config.toml
head_dim = 32
activation = "swiglu"
init_std_down = 0.00448
lr = 0.00956
beta1 = 0.95
Each number is 128 + 24 x the weight over its row's rms, rounded and kept within 0 to 255. Layers, rows and columns count from 0. Numbers have three digits each. The size before them is the row's rms in percent of the matrix's.

# down: layer 10 MLP down (transposed), 192x64, rms 0.209, rows 111-177, columns 0-63
# gate: layer 10 MLP gate, 192x64, rms 0.237, rows 112-178, columns 0-63
# up: layer 10 MLP up, 192x64, rms 0.234, rows 112-177, columns 0-63
down111 022:146127140138113130152106124119125131105146075159169129175130146123166131090083101153074154107133070153102116125158131132134114103138156130130139152101153169107114128152120160146140112128119164
gate112 099:138165172124132153154134122130144149126127108146103162119155138107161120121108130152133146156089159152085109111128132141153125103103113183148086154092165132127082123127160136159122142099158167
up112 103:107097128161113157139140139133148140129149144093130138105131187143101144107103155146136131118161066113115106171088155090133114107115129146179138133113155130174123125146102099162138096140122123
down112 099:144118155122126116136146123125105107146131095150193151148144112121119131124129076178092175135141129146086101157162106173144129113105118154109086156101141148132095140110152113147109129117156106
gate113 046:106105159154136149119149107154147094158098159153106094101135106118104133129115109090146142093140090174078107118107153132094105129128151099138107111134112133120109190149126144121145088124139102
up113 044:136129082162121093140156122122157145109134105101115080115134145104167159083148118124161106156146121158161162118167104111087147111115120102119151116165147154108112092089131120108121131134151105
down113 043:113107099139110130161152182179104146112110132165145076154162120101121098152063130111128126132108141108133158111117157124131111155135142145117092134103095146110175116154138112126117129132130160
gate114 111:095145138120113165113122145119123113148131126132143143181083083138141148093142107111128145156116130132136139147076137147151137144151177085129135099144116108168101152085122110135136118090110181
up114 100:131178120112101102141116145155097111121098099096094145145119115171159107166131120124139124101093097120135104142143169148163128102093166116158121076092124083127117132090108119125141124141128125
down114 096:138129097130162149069073110150169149105110132142131137143172098114148124118113135125114132106118137132158115069128131085150162167123129157081120125132112153115125106148138172161134139102129140
gate115 110:128119103141148130107170149127090125127089152150127090077065146140154097088121153135144132134157112117105122129161158134141144125124108088141116131121119154145123148126138087115163076104146163
up115 098:090139145123097105156100142129104199116110085174177123149151116149130085151121091094106081133131132125128129116127120140132125110090145148136130148128099117110151090173124124095123132130126115
down115 096:097134135110146163141162097142123099132119164138166156150113147091086164125155160131134118092101145146144123118105104098120113111149122154142091156165076118095121089154164135151098126130144133
gate116 087:075077106161146117135153137124136098111154128139135129129086115161107113134109134126123115142124098128136132103179142133179090157161118124152155113128156116093104131128093180153134133164163140
up116 096:134150149128127107110141098099113134159118127137126114140105147126147137107101137115123108164125133166088126140074163173148111114105105114154183160147129173082159099166134102107132100120152111
down116 100:099090128156121151122088159137109131106157103110130141098080115129121115133129104154126099104101145147167147125127117087123132147167120134134100136124152091161102170101153119129069146179131130
gate117 113:083115102125101102099150110110152069167094129122148154121119159049121113135129126079135119142133145148108147125133104134127146111150073168117127137129126149121101142096117157146132120136134109
up117 101:148151121083128182155149136134148117111150131136142119122122152162119128150117105128095145124132141124100136140167089107090113138149146049131111113091099093115167147095134170145112136142150133
down117 122:113126153124102134159130088135151061116155150134180117172129121087124121120142138114121190125113132132085144109120158135151128118102104088127140135120087143144098121106125155117172117104128106
gate118 093:102145092112138087151126153115152120131120143143150100120127125119117188101131095184146106147119116142116136183164145120176175138114104133158122132130122143131107142100136159120148160107108172
up118 095:113084108096116159134146081129151148118139143147141156111182149152179132122135115127171088072110145134149098124171118154112135140098112126141157082129113133115142107145111110141157115132126156
down118 090:126128138104122086168124131119104117158136144132171160109157121114125159128117140152127126113136099140153096198172142145153097106115106122129162084128129159141105157143136104070121130168137135
gate119 080:130116143124115119095116132153164124095076138100122105089131095148132098134129138132151157089114093144116111142108108075168112155105110126116173129193089113160122131140112123131105131164131123
up119 089:148141101112095119127115141170101097103136131113129131149151157129119118158090103139123137122123168162152114109147155100126135145112126121106143089141116080144098088177132159096137094130192107
down119 090:127125157114139137090102093134097124135107134167142139177161184132154139149125136148135105121115119086110122094159112167078150096154150075149108164128118123104119138140150114107158126136115111
gate120 105:164166086127162153164085147115145154157114122126151125116142094090115097122130122158127087139119181149122150139074109116090111112118116117134111130157122125146120116152163152180153115122118131
up120 105:117135132129155156143133154108103143139109105154139144124093103179153131163130146131156109126172102130106169146155070137080116129130118124119201128134158086136150135130107155143125128150150137
down120 104:154119114079160122122137139111141091113147139094151149145190145128117128076116162120139144141105090130140131138156152123155075116134099123130101138082136144139110133092143159087133139139172131
gate121 110:093115108128114117126077129119144129158106139139142137119146109091164121113136159129085111193145121112108150115112072121115152131115094157145141085143122105128117141102181131159168103134134105
up121 108:133116139097142127157152165155136120105156202115101182109164115176134113126098105125116151095145119145111100114115124097139109129124130113132115113145151142129112120138097158117131181154086151
down121 103:091161134111144154121135107160120114120145140133128152162127139126134162208148114100151124100147126154150149072133168151099129176137118132104152172134143139123094151121146116154112122116161112
gate122 119:105081094117092126145135144118137141141108147145139109129134127093104129169124160138158111128174152148141168115091135162103158113172104075131110137155147177105123123120112150097129142151158148
up122 108:107157133129189114105130144160146110095095166120105172121138096087114126116124147124119146148115145130115129121119150084089152145144098107130121143092116189136116118138151082133091102154125114
down122 111:136118137152132133079127148134147092132131126120111149095151132113119123132155103156108166120136121145129113157063115110089123100100122131108143112125135131192147108149102042102140122128122121
gate123 110:140099140137103123108183145142146159154150101142148107165137172129157122092139179115142113109107108145110111122126096129124122131108161111093150100142133079115117118141098115177157158082126136
up123 095:162137133119124119145142143129129101119119119088111167129111134131100134126177101125143138069147096088141121151201186129134147123162155131147138121125072144136122095097136118132142119141150113
down123 097:126139133119144111154133159122172121119083154124118115128096143125144130086111134128088089094105125131130141105138102069107108147100096100130118067115172141151100130127114116122121130161099078
gate124 083:133102109120122120114110120065171090170139169133135156104105141109121191098124143177105091121159098139122121107156118145107158089118107130149122100136165129132124145109129149123137117142106107
up124 090:119143165143157116158138078111103121081154070139135106099142167120133093119159126118122161117157129098136163163111154112169106137144132125130161142124152117109118159126107134173125153095101121
down124 092:124144154142108156125133134140152091119087157110115129169101119106155092138068139117131151142125147140127090118192139110107121086114101156125125126154166139144133156122105159086121128169115106
gate125 102:119130089101124099154103133148155144104141121127132170101135087130114110100153192155134135168116136128135156121124107127130118088145172135148121123167184108101133122129156125174115088109113111
up125 102:137094119085149149134128142161125133106129106085081151137135100128117141140138136173149181136121090119092162135134120151150135173100141137104154097150137134128098146139103093113141144145189128
down125 111:120103119149098159145138119100112120093079113141081148136106115160149138124099115117161111114122128114100121085127097120117170117138105199133114118088116133094169113132105108138104118099095138
gate126 028:107107102134128134130149132109114086141152187124112147141145130076101107137100131098108142155150092119182111113117108124094116137068136097108120103159160105131136181151154116137118115134135124
up126 025:100178113142112121112125116097140167097133078148136114129120106153107129163141166146115132169118148120109109113147127135063134145147102136120133149124121171096151090084127090106156097110121119
down126 026:108165095149164101148147144115133094122117145145114109097121141111120137139152169121124152167174104105154127148146097136095099157123120132087126092135130128127141066147172157119146145089137154
gate127 111:145115130127138116157139145164136128096129135154114110102144167096156099142131116136165113077125166112130103122090161146114141127135097071164105149109164109156110100125192124113149124133102131
up127 109:137096119166181118131176131135096130189139124117134129118099111120111081113132136109137145141117139101111126120109094102114102127144156153102099120138079114104115084130097147151091179122133134
down127 103:095144126103141151115140083139107137145175172134139143128133099132123130146147127121169148123163161097100130080159124127121126070111120086096136155091142135112140165150125140157172115098139118
gate128 087:168107089130161132137083133132146106122117141139107115097112106149121151090119145105157150129107096155129113085148133105132108144137155138146157094116141086126105142148102181132139124059138160
up128 101:146146146143115155137113145140124154106116111147112127127115143129099154132189132076137105119151159140125121134139095144146044150145124171141123083134130162153110137126115107117119133096079159
down128 112:124096101097127082129134140112101113144131133120137124159144117146174095120069103158111132116155118127143115127118138158107194117111103130099142131114115104146115176132169145166131154139166095
gate129 090:131120125086151144132142107107107129117132134124092142138114162107133148126090134153152088080105112113120148122168145150113100155055135127155141126150100158154118112156136185125155119089137148
up129 088:164123133133130125115141148109102139131109097135081135173154148132127147160137158131123118124137118121100123141152119157134103110051142095087135109169098131147143111126176149097174147101100131
down129 094:152094128152118113105107139136158150090128101149147152084097124155105125150126110129110160145128078154108159146123167116128176112112107123133104125097124172093141108130090114121097073129101118
gate130 101:078087128109136138098132140108147087123104132150117143098131102114120091129129144156122104110125096144160123107121111169110130156121148156123134104107185122160112081133151071144093102151146108
up130 104:149139130111156157090134130149178105124153130120147127100127120115138147093120162116150137113132141129154167130100083146120112104179089131120153166085080100145089166101125115121142136101131152
down130 101:128097081145123101126141157131096103108101113175129144119164161126138121123117087119115116110120130120131132143147111102122137114105141139145047107111156117099121064180107130131145115153109145
gate131 107:124116113146125089117126160113125144099118134068162161100078103083159128109153140085100158108166132103200116102117139118129136123156148100125142129129118141133101106154119123113128139111116151
up131 107:149113155110101131125141152123148170152159102086131121120161139119140135098122133145114116113136177149114107162133139124193156116158109087160129165136097123066124114105144124104160158117121137
down131 094:111147130127110143107128151103136090145113109109101123127122158156110116188165097170107127121131095150156158089140111128098116145089089149092182155155100133103125125130125143135089113103114127
gate132 114:119124145163092103107120142126138141113125153105098125141179091115103116100105114130131114157140129089150180108130143155122125201110134138109108155119150110161136083122086113138125086130115101
up132 118:151130091154156170143133095133137093141136158117119123169150111116113160142120126145160095139125123099061154150149123147132144132128107123162162126141076141110189136121100124158148155132148143
down132 100:113115143197133161102166089117134050056121146093114120129169174131159140135119142130117118125151107125149136097132116140147130133092114126106123118139108136130130135135135116156130159130136120
gate133 114:080126136123094148102117132106118137149115124143120180168113140192085115123144176151130105192146175115129141102130149158134127090135128118113141109106136121150124094119096131130128126133093136
up133 107:103118098065164110118143138119158166087146107101124122161071103134122097123136079125101136162134143140073124142136135110123129129125153097142137122119133167101138156100135116177115130136117146
down133 103:099146131114178156072138105162144093127124136118153157144122069125119080129113143105059164121125118101093088109124118130126102148118126173155146121135120118141156135133141118113127114112134115
gate134 090:137110161159112147119165141134083152173162118119079108136099161122153145098142123100123141157143138123108142117139149148131152129120117163147185144172149079123104111111126128175145151103129128
up134 096:126143097135129121126156137145168150116148110106107148172134130146101113084129156107095124117166143142141154140131126080120123122135173109149128130145123127088163213125111127145142143153102169
down134 089:144130113096101118108168152088148133167112108122175162103195153114095140113134157139113108142129152110136135184115123121114163115142149114122131096149104133118142133127118109141110093136170171
gate135 100:127142148112131096187126129128143142110142135122117126168121162111111078149140127151081136178131112126116107129165086120108129125098098106166109094078147123107127106105123168131137111082116133
up135 109:121147147124121119117152103108160146120141141111132142125111167125133108089091105109104126121125160123129099118180142167104131156123109093100097119061139110106160115128070138141116132073101133
down135 109:110133153135095122110149117148137125155148146160138137106110163116153118140170165147103101165134077111115103138152069149145153169090139128147129111093098135083130167145121105118148103126138151
gate136 104:101150142158116125129105151100116151107113129103158132106148106143146148139130075116096057131132151090105157138121110122136140120180099103113142091137118123133172097085124119111161135125165119
up136 109:139155099115125124106111089078127138137133126124135137140193097147152146127107122140140112149149169150123110130115055130118143073139122118106077128115096151085121157121157123134129140152142141
down136 091:111181165173137172126079125129144127130124175120129102113172108120123139107098136093128111126125136117084126144123110163153112115117116159128168133180114098118140092123136173108132104145124115
gate137 114:127118108124087096139138131161161176128105104145158155125116136153103122173108127113124092147119103170128122120113119126133150116113168146150096140114128140124085115120183118111205127113129152
up137 107:103122123106149109136126128171138137126109139127140097128131098145121129103080124141129116146144121095111152165138146165176132134117096105105132174069131094143177146147133084113132130103087171
down137 107:158143128183162159108134095113078069086116153137095117136176119116115097071146123109091147136122138138118150106123127101107116159105117154126121117117148167138137087142140122131139124138131129
gate138 105:135170096146131090111119113079108098102134137153124144173135101100114118161111099164128156159113133125120142157168097137128168117155100116166118152095124180120114138163142128133124155098129144
up138 094:177155154120105137095163119112115123096143155122119114106104117155150121158111132100175107142076165155121120162103142137141153140085122145077117093145118150120113078125118159122103146143123128
down138 100:129089111105148117160131201145109105163141097138176132110113159132132145108093130150082139112162122138112132133132120146161150110172138150140130106158094132156124143066123114146144118115133121
gate139 104:152118126121156126145115166164164133108116093130122147128133085092097130127159131115146147153137107148109169132186087140134156157125084153117130106109134132136086131141176102156112162102142102
up139 105:125119075087153116133132137132115114120104101151132089086117129151142108128122113160114171093092192129164144151135131109121133112119159159128146135172146091152109108147146154104121107118121173
down139 107:112138112140121134157166140137146135167103154159192148168115092143129133148093114103120071125128148106158114096103134136119127150140168129117102138129121136168095123109144130108117108105154069
gate140 094:125143142088085115110092095122186098134167152092099148112177104134132112153108158123132103123154104154119123094129104146127140121155170146118109110149147171115095106146153109157141132121121143
up140 099:108112119117115148166124146114124105117117088125155093143118114107107110158069129111111154116141120092122129138127111142141104077138162094127133135140120118203115086132181113140115112169141115
down140 101:163105108086121098116124090120126116148143138121063123131142122153151161154175115166161112130106159130111150108109129116148127146166154114142124155127138120117164118120136136119181162097145177
gate141 102:118143079126130134107115094129154115127119116126143127136143148112089129140090163125167154104100164139122127114118118087158127153115110091089137099126115162102156161080126164063130141103145134
up141 115:140109107119096094136102112119102106086099072115092157120108154093141180129126123125124142097128139111143144140146131144115157119095107119123144179128155162122168112126129104091076143129133100
down141 132:119129165137140148110074113169126120130156124120132112131131109112087110142129162106153146127091138117108109138115119136134111136141121093119144104143132133086115151109146047056167135137127103
gate142 115:149110162147128107102107140150160149159118111141121159122148122159138126184116161099176102085146125141138151131131148089081118094125148128149097118149089107147119118111139103171101088115139130
up142 108:113129091107178130094163129130122099117105101135111154102115122123077135149134106137134154172128155140125084148151084155088117197102171139123144132133129118124136142117143156123143159099136125
down142 103:106153128148148128150205086170108104121118156117096153145089123097140118130117118088129141152168133160108097109145105105111116144140114114102113149125166132124097110142099132129184139146129135
gate143 115:127066108172119136110147092151123133138118170163143184111145142148175138082145111126138141131092130152156116137123192109133147119124133138136138148137135135106125111173109112170119158122132136
up143 111:139157120127143097183099136131124114184154156112139166191142142127117091105108149105109110112103115135108140139121130103174107154108116128149123129103137128127108127118092129106156106128108193
down143 117:144091145163121131156111168139104121130121147114148109116118125141125114108071138138088101118150117136133100163137074115145140087101112142141096097066109121108163127126128079133132171130124108
gate144 108:143137114133128094124154122137066164115123127125144128097158124135124063149114122164122133121132092077096116158111156143100139112111118115111123143124079105104145095082141108150134148145130176
up144 107:115099127161125140146125103112106147052108185129158131110112147074121166123137126164148181120121091139156124122101118136143153117131134108137141117122126109153108133167139156094100150101114124
down144 103:134137096171104137139125105112194155064102172125172141126141154122121170155123143125138129108158138162136144151142129161137122131133148133089135106125134167156105109138148122098128095097148120
gate145 078:160131103144148142125104155147146173113103089115113154116139140140148145120091168158170108142114143167149148114110109150118108098169109129108121068136104120109137139113103154166123119102121180
up145 104:123118133138065143136105161088148116127160112112084136163091133116119086108115082075118135076122115113122117106099149162147091115102121145143140144147163100142143137109156114142116132110127145
down145 122:132145089126149124135121135175125120136074109157164149094135131111126189152118156154128131153108120143121149158137119110119152104168104096157115094128108159094137106143065137115152124153136125
gate146 089:132152125130131083119112134135158186103125140167147143117143113195118132166161134094114098109157142120089122110149141099133121091154138083106141105073146107161127126119122120108151133115119116
up146 101:143114141153082128135135116150131084110145109153119136099173169163142167101121149117104100112116144151155163115116155135139116189141189136164112123125131123138137136170124087108108126107146125
down146 095:089105154130142174138106090149169133110127144121151101154137142143117144105131159068150113090157127151166129097154117137151097159130148112127161151094147144126127121121152073144121110117162135
gate147 100:142119140150175112143110111117129121093115133132110136148135130113155113117123141151130121147150156127103108113117095151124086095115167096099106083122124135157089094134153203130166118081141156
up147 113:139130120132116153119143146093104166081092133114150128149142144113142107150159121144127154122129134120138137131150156189150154133167141103114183104119075127135080136166119123151150147144172151
down147 098:126130140125103106106119127127140115150116112117121133126125128117105140126138135101132099100147177121093145147109079042101109170079112122150095143124133113119146116139099123148116120101075081
gate148 098:116116069139155153152089145138097085120102158131163205128112126125103178104130132122124136125127112106167146117131086099138157132144126153127155124118123132116150089140135166140100138116135145
up148 107:106155130120178131099156128098143106121131078118154088180123141119164123129114118119114145150147186159143113119126140130159117111138120114122136131108105171133118123094107155142087085162160158
down148 100:134109136095104066122164133119128171193117131146106168128127148114150150168123162107142071105122147100103166141102125123140122139145127121144133113130159077106092132139112136138140148127108118
gate149 095:093107098126138114097101140135114069174108133131145129110147093203139123119129146141126133163152124119098152140108130133118137151124137104128166091148137139088113114164138166140078102127122113
up149 097:116120134151092150150092125166106158148165104166161132118089086110142106133135087124127076114119077159124106121149114138119168107157121156134159141120128123113106120064131136125149140136139134
down149 096:136117100113142172126124124088121145095151129095110101113176148124106094114137156072114098134146171113164146097143118096148086133085113101135104123131111142169101141130127137130110155108108157
gate150 056:141148153153096081163139159130131113136157099114147098133102131089133141101143148156159106105138106179097159130114125109128129106113113067154144129140144129112063112124119108137167148127154132
up150 041:140116083124150163108125123108135149123077135138101165165151112176154116154106127113138153163142132070161123134162115138126118141172095165103118109113153134151166124111154138139096100110118124
down150 052:151089116123110184130164158102124117085106096079106166112132128107100139128151129118114136104180086157127132131107138099142136093117111151133144088098094113129093125119138138154121163106135119
gate151 104:128160115073128103101091106131121125095125096104134192114139143134109093080151138115116133118163130155134128092154122188147099118155096111115101116134142140119158125119113099132171108120132140
up151 092:166124128100087122112090119123140133114142134107133153104116200120139153152115155104152138130148146115133120106158127132117125129174105101108119122106097109137148086169160135063132090117099126
down151 105:127110134183092110133103169134127090135159119129127124125116121125172087086097107133110110099115115152140111152108119113129157130129096158087134103127119117103089157111158154126180135134173097
gate152 099:095122128143122125105131136145125150120164142167157151131083137111124145121149109096137148122083144079107125091142157136104155103147164105139088120128154161154127106146168138171143155106111178
up152 100:103075113143116116122138125178114142088150082117139145140149137132131123137129156142101113146098129078143122104078109146122119158117084142100176152127135115096168106113115110131115150078136119
down152 096:168130119135089116142107151106125141137111124130132109119111147103153098136100130149104113164176151115147059132098131155143105100094175124133113133118127084084161145115098143124132159173135126
gate153 110:132105130125107118143107104129106164103121112140139108130111181129090146171086156159111190127145167144093080131100149149128148119122130104126122134150136136086110139123135132184166125112116108
up153 103:151155138146123119121132113148125119110091159132122149136121155101121127142149072113106102151077076143162135146123102135118155159115178125126091126111128140105061118115168105148131097135146102
down153 098:153164112128140143163138136123152096095115125169135126128159142081175119153118135104150153154114099151154131137117153124137124118102120145126181094146141130136103085085132085102153121168157101
gate154 091:134148125123137119160112089110141107144160176182126082131079120172133145093095152103132103143121138119121156169111096123160154154091127129149134133122145152144108097097136155132135104136106159
up154 096:108108124145122132181135100123142150152138164125116152170160111133123134115156101117157116099135133119126161075141139200160135135101079147177146109163150153131139108105124117115121108142131147
down154 096:167114148113142127112165135140158096171138142146147147137147128106131104144121177184098158126100137112072117122131107192144140097140113088130121138125098139137117103121152105113153120143135088
gate155 088:097135127139160144147111134097143171118127134158141093111124097125123131153129162124119126123126146153194129158121174089125161112128072131096111103169090106122148088104116133142136147127090144
up155 072:086128120154134161110130176107141127117176150106173105093087118135136138150086160153094108129131160111161116132110113137107153123139109125153110134171137099117124113135147146123115166166094169
down155 085:126135094114094130107122123112086167129144104159136112115132104115146111115141109180137152131135141147125125153140100102144140093179130122120150104108099170149129126133138113190133105149194096
gate156 119:125102157115063124068115161159127122154114114142132116125186146137129093137135102116131140163130134170073157138167127128145131150119114144142117134132168129117127141126170131145091120138116086
up156 106:132162143088154121122130169084205133161124149142142146128169118113177116133113122137139146168140146162152130146182144119146111114121121132109115118114169138106116152148132105113113125115095161
down156 105:124082151171122130112122145088118109113118115128141126114119174124131118121123074154106125139118108147124130156090120132174098146152144106160090141175124130118093170129122145083130165127094167
gate157 097:081103141153130119125130128126098167107151131135119177097101152180155078110118167145153135117150129141134089104093111161138126093150100132111134112141137114106166106127142129168105153087118132
up157 098:108137113107184119131124148104141148161113094109140163124166099109144095115116134114119137057100126139140137112104110147155147110126142130139093123174078109127154176105134147154143116128165139
down157 103:128174124113102154163121147113152156129128141132142123106177147112109155098144136138110135141186101176151122123126128106119126147107172152164140126113125201117089126102137145156120120144151158
gate158 104:146181149117153126094125129109122123067118126125148118150116151138116151122117111141126117132144127140126169142147150136104169113141152173108148149109128102159175146124176154084158185138144143
up158 105:145088120135109140122127128140096150162111140144115149155069106122106118163124121133120162119110119108143137132142161090107095143144130124124170115154111145070076086162135154133081112142128098
down158 099:138165118119121092122141126098072111154125158097140111120097081145115134154159134146144124128150110125126151124087162158158155118122111130104120146163143113113121169083146132166115119157165081
gate159 092:152133131149162124126131133158124128095078155089155119148146148139137141182139100130131105114124116148153176149114097147105169123177141137124146129142133122059142089159121143113143159142151135
up159 103:124082129099127113097170131155130130142130144136138163142104083171117140141165116143143133131100134165112119155098150136101122082093095093143121129110145137135107140141144133077076084123156139
down159 093:103145098130125128137145130161138099169068141122157168119135112146121115125117124136148153136147116173079116120105140090117101104080093111163120102119131123155150070113130110156118100114102139
gate160 096:115148110112130138152116129131130097086143168137162159109121112096113113106132129085153140116155128165159135089123169143146137093154118124123110100141181100122155140158160094158133091127077131
up160 105:167133104122127103132147136068096157111163175137126095103116175154123160127114121130133133122119101176111109118131166157127130096110152113140114119143113117141152125192105125131150106083121104
down160 094:113139149125131156108127131131106115107153133091151128096068122125109154115157165071095123102126134161138115153148162136124115121155128147139141125137153151116145119172134134129105053153081112
gate161 099:160146069145124123110122129157143151128162105144131106128165110142156115169068103129169108117153091141133164158113144128116117089129113099108140117143149111161165115097128175146109118130112143
up161 094:136128153099145157117125100142112157121121118122082111098124148102132146095092174127150111125094116100145146165092128115113145073137143137141094117146094104139131190142143097141125094099144099
down161 098:138155117163106142139078093164141126094111136130118102087159127117110102121181142122114139137148087128098161112127106113134098127116125151141136139120119196150141089125080126126080144137127112
gate162 102:146152127096156133120124138094145168146115107149134115102105140108122150102111135128126151138152135148122162147080105144112156101134122065131067135149126065123143162107154134154105143154158114
up162 089:089163107134150135163131146111134118131102153171082148125111152143146121113124134101146118105164117106150161129130066148138115164068148135155173117098161120121149115141115119142108141137141086
down162 108:131111166112157149095122106147138111173138155105133084157118088134158112125141137113133154109105120145124132144093114126114102137147111093132131160137114112097118196099118157103145130199136119
gate163 094:123133133116116111132146099104120080165126120139150152134135149108086126168169125128100080126125153071147113142173124100082104139134135143115134142108087127154111115100170177129120119120101116
up163 089:105124190141127135140146141141134157115152140123082144088152123144147145111135104120167150118108142121131115092072143133133144128111186102130147127146097133127168113068128096130155150138153161
down163 093:142093111146116103169155138139122124096103102069107152152098118153160132139081109105167137111131149102128127166129106133091158139112135145128139087142130097125093142125126123064146121142119099
gate164 095:112104149103139122098079106181133104138115137137114129143108144157119145118167162142150125102135124142072148163096127111153146167138118120144160123130194134084119111131099134165117142135130094
up164 099:161138170121117131093100084108154131164138127110101140086115146085135087147136123114108132105172119142146120117143141130117129132138134084109116149120095133094120104165196154137121148128172147
down164 102:127113118120131158093141131120133106130154141151079129111156109096123099160164131125132198130096137081132129156113159155131093155103138100136132123153109116117145141143178138078105097136158138
gate165 117:100114102112112134128104128124130111131107113135106181099126058136155135166150141151129135129153136080148130134076138153165118134112169124141109087112139151122162108142133103130165090100143157
up165 094:153110121116183138120071149126130113145117092127161144154134074122130151106155151149151131125103169163161109118127163114106161116096167117107099119150094148145111146139169147130122160116120124
down165 099:177127144132098110130110126106104127138102118124114138166162131141135123094139140114135137141123120134156099127147158095151106183149171130132146093184169100133126139107107194145130129133117173
gate166 113:140083089154113118107143133159101125137151154090096152076118126100144159121099117118121100156149115094105124115173101130129157155138139131134123094141142166135094105068128138108155135100146133
up166 105:143088134082129166130122101126154135114133121143118071150145140179118148109147165221098143141124108140125143111122118136165125132132135142108137120143144131122155117095121168148142126145145094
down166 102:166134141162132126118169122187130145144090106146140144119113122157118160140126126136144115119075090097098156128120166126168140175132118088153130133179115105129115121106096161114157139119140122
gate167 112:161134182142111098069129104151150106155108131143101113140161114110114096099147143111126126091135154143139134115136111103119144125149142152137103131070139124123091131138125082160174171110114146
up167 109:145135129125133152130140102144133119136125149115149149115181133159159065154147100118120130093157101135170137118111123107159160173161115167130129130115089093107092117119099100132090109127166113
down167 104:135129130138133131161134171151131115136123132084103093102132137085172115139135164154157168119113080158177097132153120099149156128122122075148107112151111084110136126132121135100139148166138132
gate168 091:119162155106085155151175099157159158124137153100175126126113072145126108107143119152106105114123130128111098115138103123129147150098121176093104129128177116095110138139097127130105105126120099
up168 094:152170127115137150153138113103087115115127109112098083107150086118132125130121099131157115098125119117106101100114123158100144118151114156111150124112203116094154136113125106118138114145189095
down168 095:133130112131101162151148118121132152132089108158129157121135119144138103097148080156115117151150163163085096126181110161108113122176123148100129121096163125111124135122103091170151108161129141
gate169 097:100122070113147104146119139119157132121138123167115171151140130098166167195088140129140136108137122125144097145112119122155128137161122149143157134123151129187121127098119116152174088120130134
up169 101:139119155133090136082126138146143118131142111156138137158100082108113165147138122127143163107154123128105116120147143092111117177138160154118163128128104052127173176138117124142123123089121116
down169 105:197136081103118142138131103156138179130098132107109098147152154134143156124120101144171172168122139167107120144146154131150126138120177147146137139107116146129122152123097146132095091149127133
gate170 115:124147115076127137176083134130103136080142148141162140121113131143155118153148170148129111141113098111136173140158121108144152148117133173133094132120176106159098100175134139099143134135127103
up170 101:200128139144108154168082158114167072124123109138158154145139120112125120121161124160110190139105133091149136114144111102133133116153115116123152131101097141158117110107159115139136152128143122
down170 115:190120133089146099094110110094176172144146121146114149144107151151136091170139125099146135109123140101099089122136073156138132147142148152124122125122130110104128155148096125133135154148089121
gate171 086:129121153123125135104126116111106144134152122116153098137152122138102130098105184118114086116119160131148149089101079195115087123155160103125128113128139155120120148112108092150122167117077145
up171 090:120106147115136102140106102159157084136154127119089131154133128095153144140123117137168140129145071130158151145145151110078123130111154113155132140147096183135130151136201121136138149150126115
down171 084:152175135152141087126107122121161129136096120088114096107132143103161107146142106149117157128156152127100146088147141141139154137121083110119124106099150096084096114146106079152177134119114117
gate172 105:101148135128133078126146119089109135104142130138142172172151143131170125120139159118114136130097151133124091108085107152154155159152151137081104130083107154133112111145130144095151151125078145
up172 103:116140124114133160139147167132161153119129118130150096114144154164120094115135101115121162144142144146111115158177058133158167153139073136130070147135112162107138119160130107111118120112127129
down172 101:092140163139103124166140124136098160137125149102105126083160159087126135120192115148106159131115131148116149146126137158156122123105123097140154094096161080159149133107118155113143155133100111
gate173 105:140100135170135148096148089084133125144095136092117109103156088147108141158101111110119149128144179099114125091133136142141089100100154147111136120133088145169112102094160120162118124132105128
up173 107:136140138135096110152131160138170119121159063141102185149094135163104141146137100098120143128137123108098149127116143122125142127165138145103122134133115095156120079131143186147089139148128101
down173 104:096125105146152117132120137110116117163146156135130107109112136145111080117115157100139107150098127089107153181130108102163066141150170107140104103165142127105109162100107140141117139141145167
gate174 098:106165175077125158133141077151147099094121121162129101148147135145143085132116099088159123158143109148135127117105117130096129138091110104107130125117155093154148093161148088140109142115126130
up174 103:148135133122134119135106157134142138131132141131146149127073092132132095136156152160161113107144184104147123137125117108134166153183122130145139146126108113158149091177179128103152145177145147
down174 094:132120086136114150107136134186141084114151133101148141095153147167155098123160142139152110152138135161114136107120185117103119139138104141097092158151085148153101164110127146133131116128157155
gate175 124:119126122131106145101169083090112108141141134099118105155101132130093148107147146091116111148113112121129100136123131136162135086166095137177091111125132096129170111094080108123166161134131107
up175 142:153145161112081134100183096081125102129136161104118157156133113140142153110133122126136097115129120130143117102113101149113131075134128150119149146132153114112161118067105138176136179141135123
down175 141:161105177146091139118145100086134096154154148160118145168106105126119141149167113066115147103151109123133119129135101153083089108136107167141130141145160094142152124118109113146138155125130124
gate176 023:045152133129119097130078152127138109139111095119156188189136103097148081124116149140125135115130125152107128109124161119141121144133132164139129129115122139145122123172141104117139093119120110
up176 022:198086105136106166111137098141139164132102134121133064077121144125128188128121114117125105128116121142149128112127107129116150127091118100074108108117157118136147144085122121114136136114140132
down176 022:156136144118115126146128144059122073166101145091138105124107073107138126132110121111144189114153143132125149149134136153109162125138116172147122147153155126163124111115167140143123139162123151
gate177 097:147103116135139146113146184080181134134133146130108184150124136111122100177117124166099122160122145134137116134130127093109141139134139099107113124094132188161155127164115170141137138120137106
up177 082:128131151126139120118148116073127089072115097136137151131141111080124110148184158125105106115132102154153125117129157122143145161110139128146099153096100085118144139089144143159128144154093094
down177 092:094103124146121129121155134146145117136134139195112099154176116110116124088096139108139106128129096091127073104135097117146147135121103085133103171095113155093124112156127101119129163121149140
gate178 069:107105138125140154109125111136120127136149141144134104103114128114134146102137160137122109092089104088150151130089116165190135123159117131124113208089128138111116118122121167086104162154104126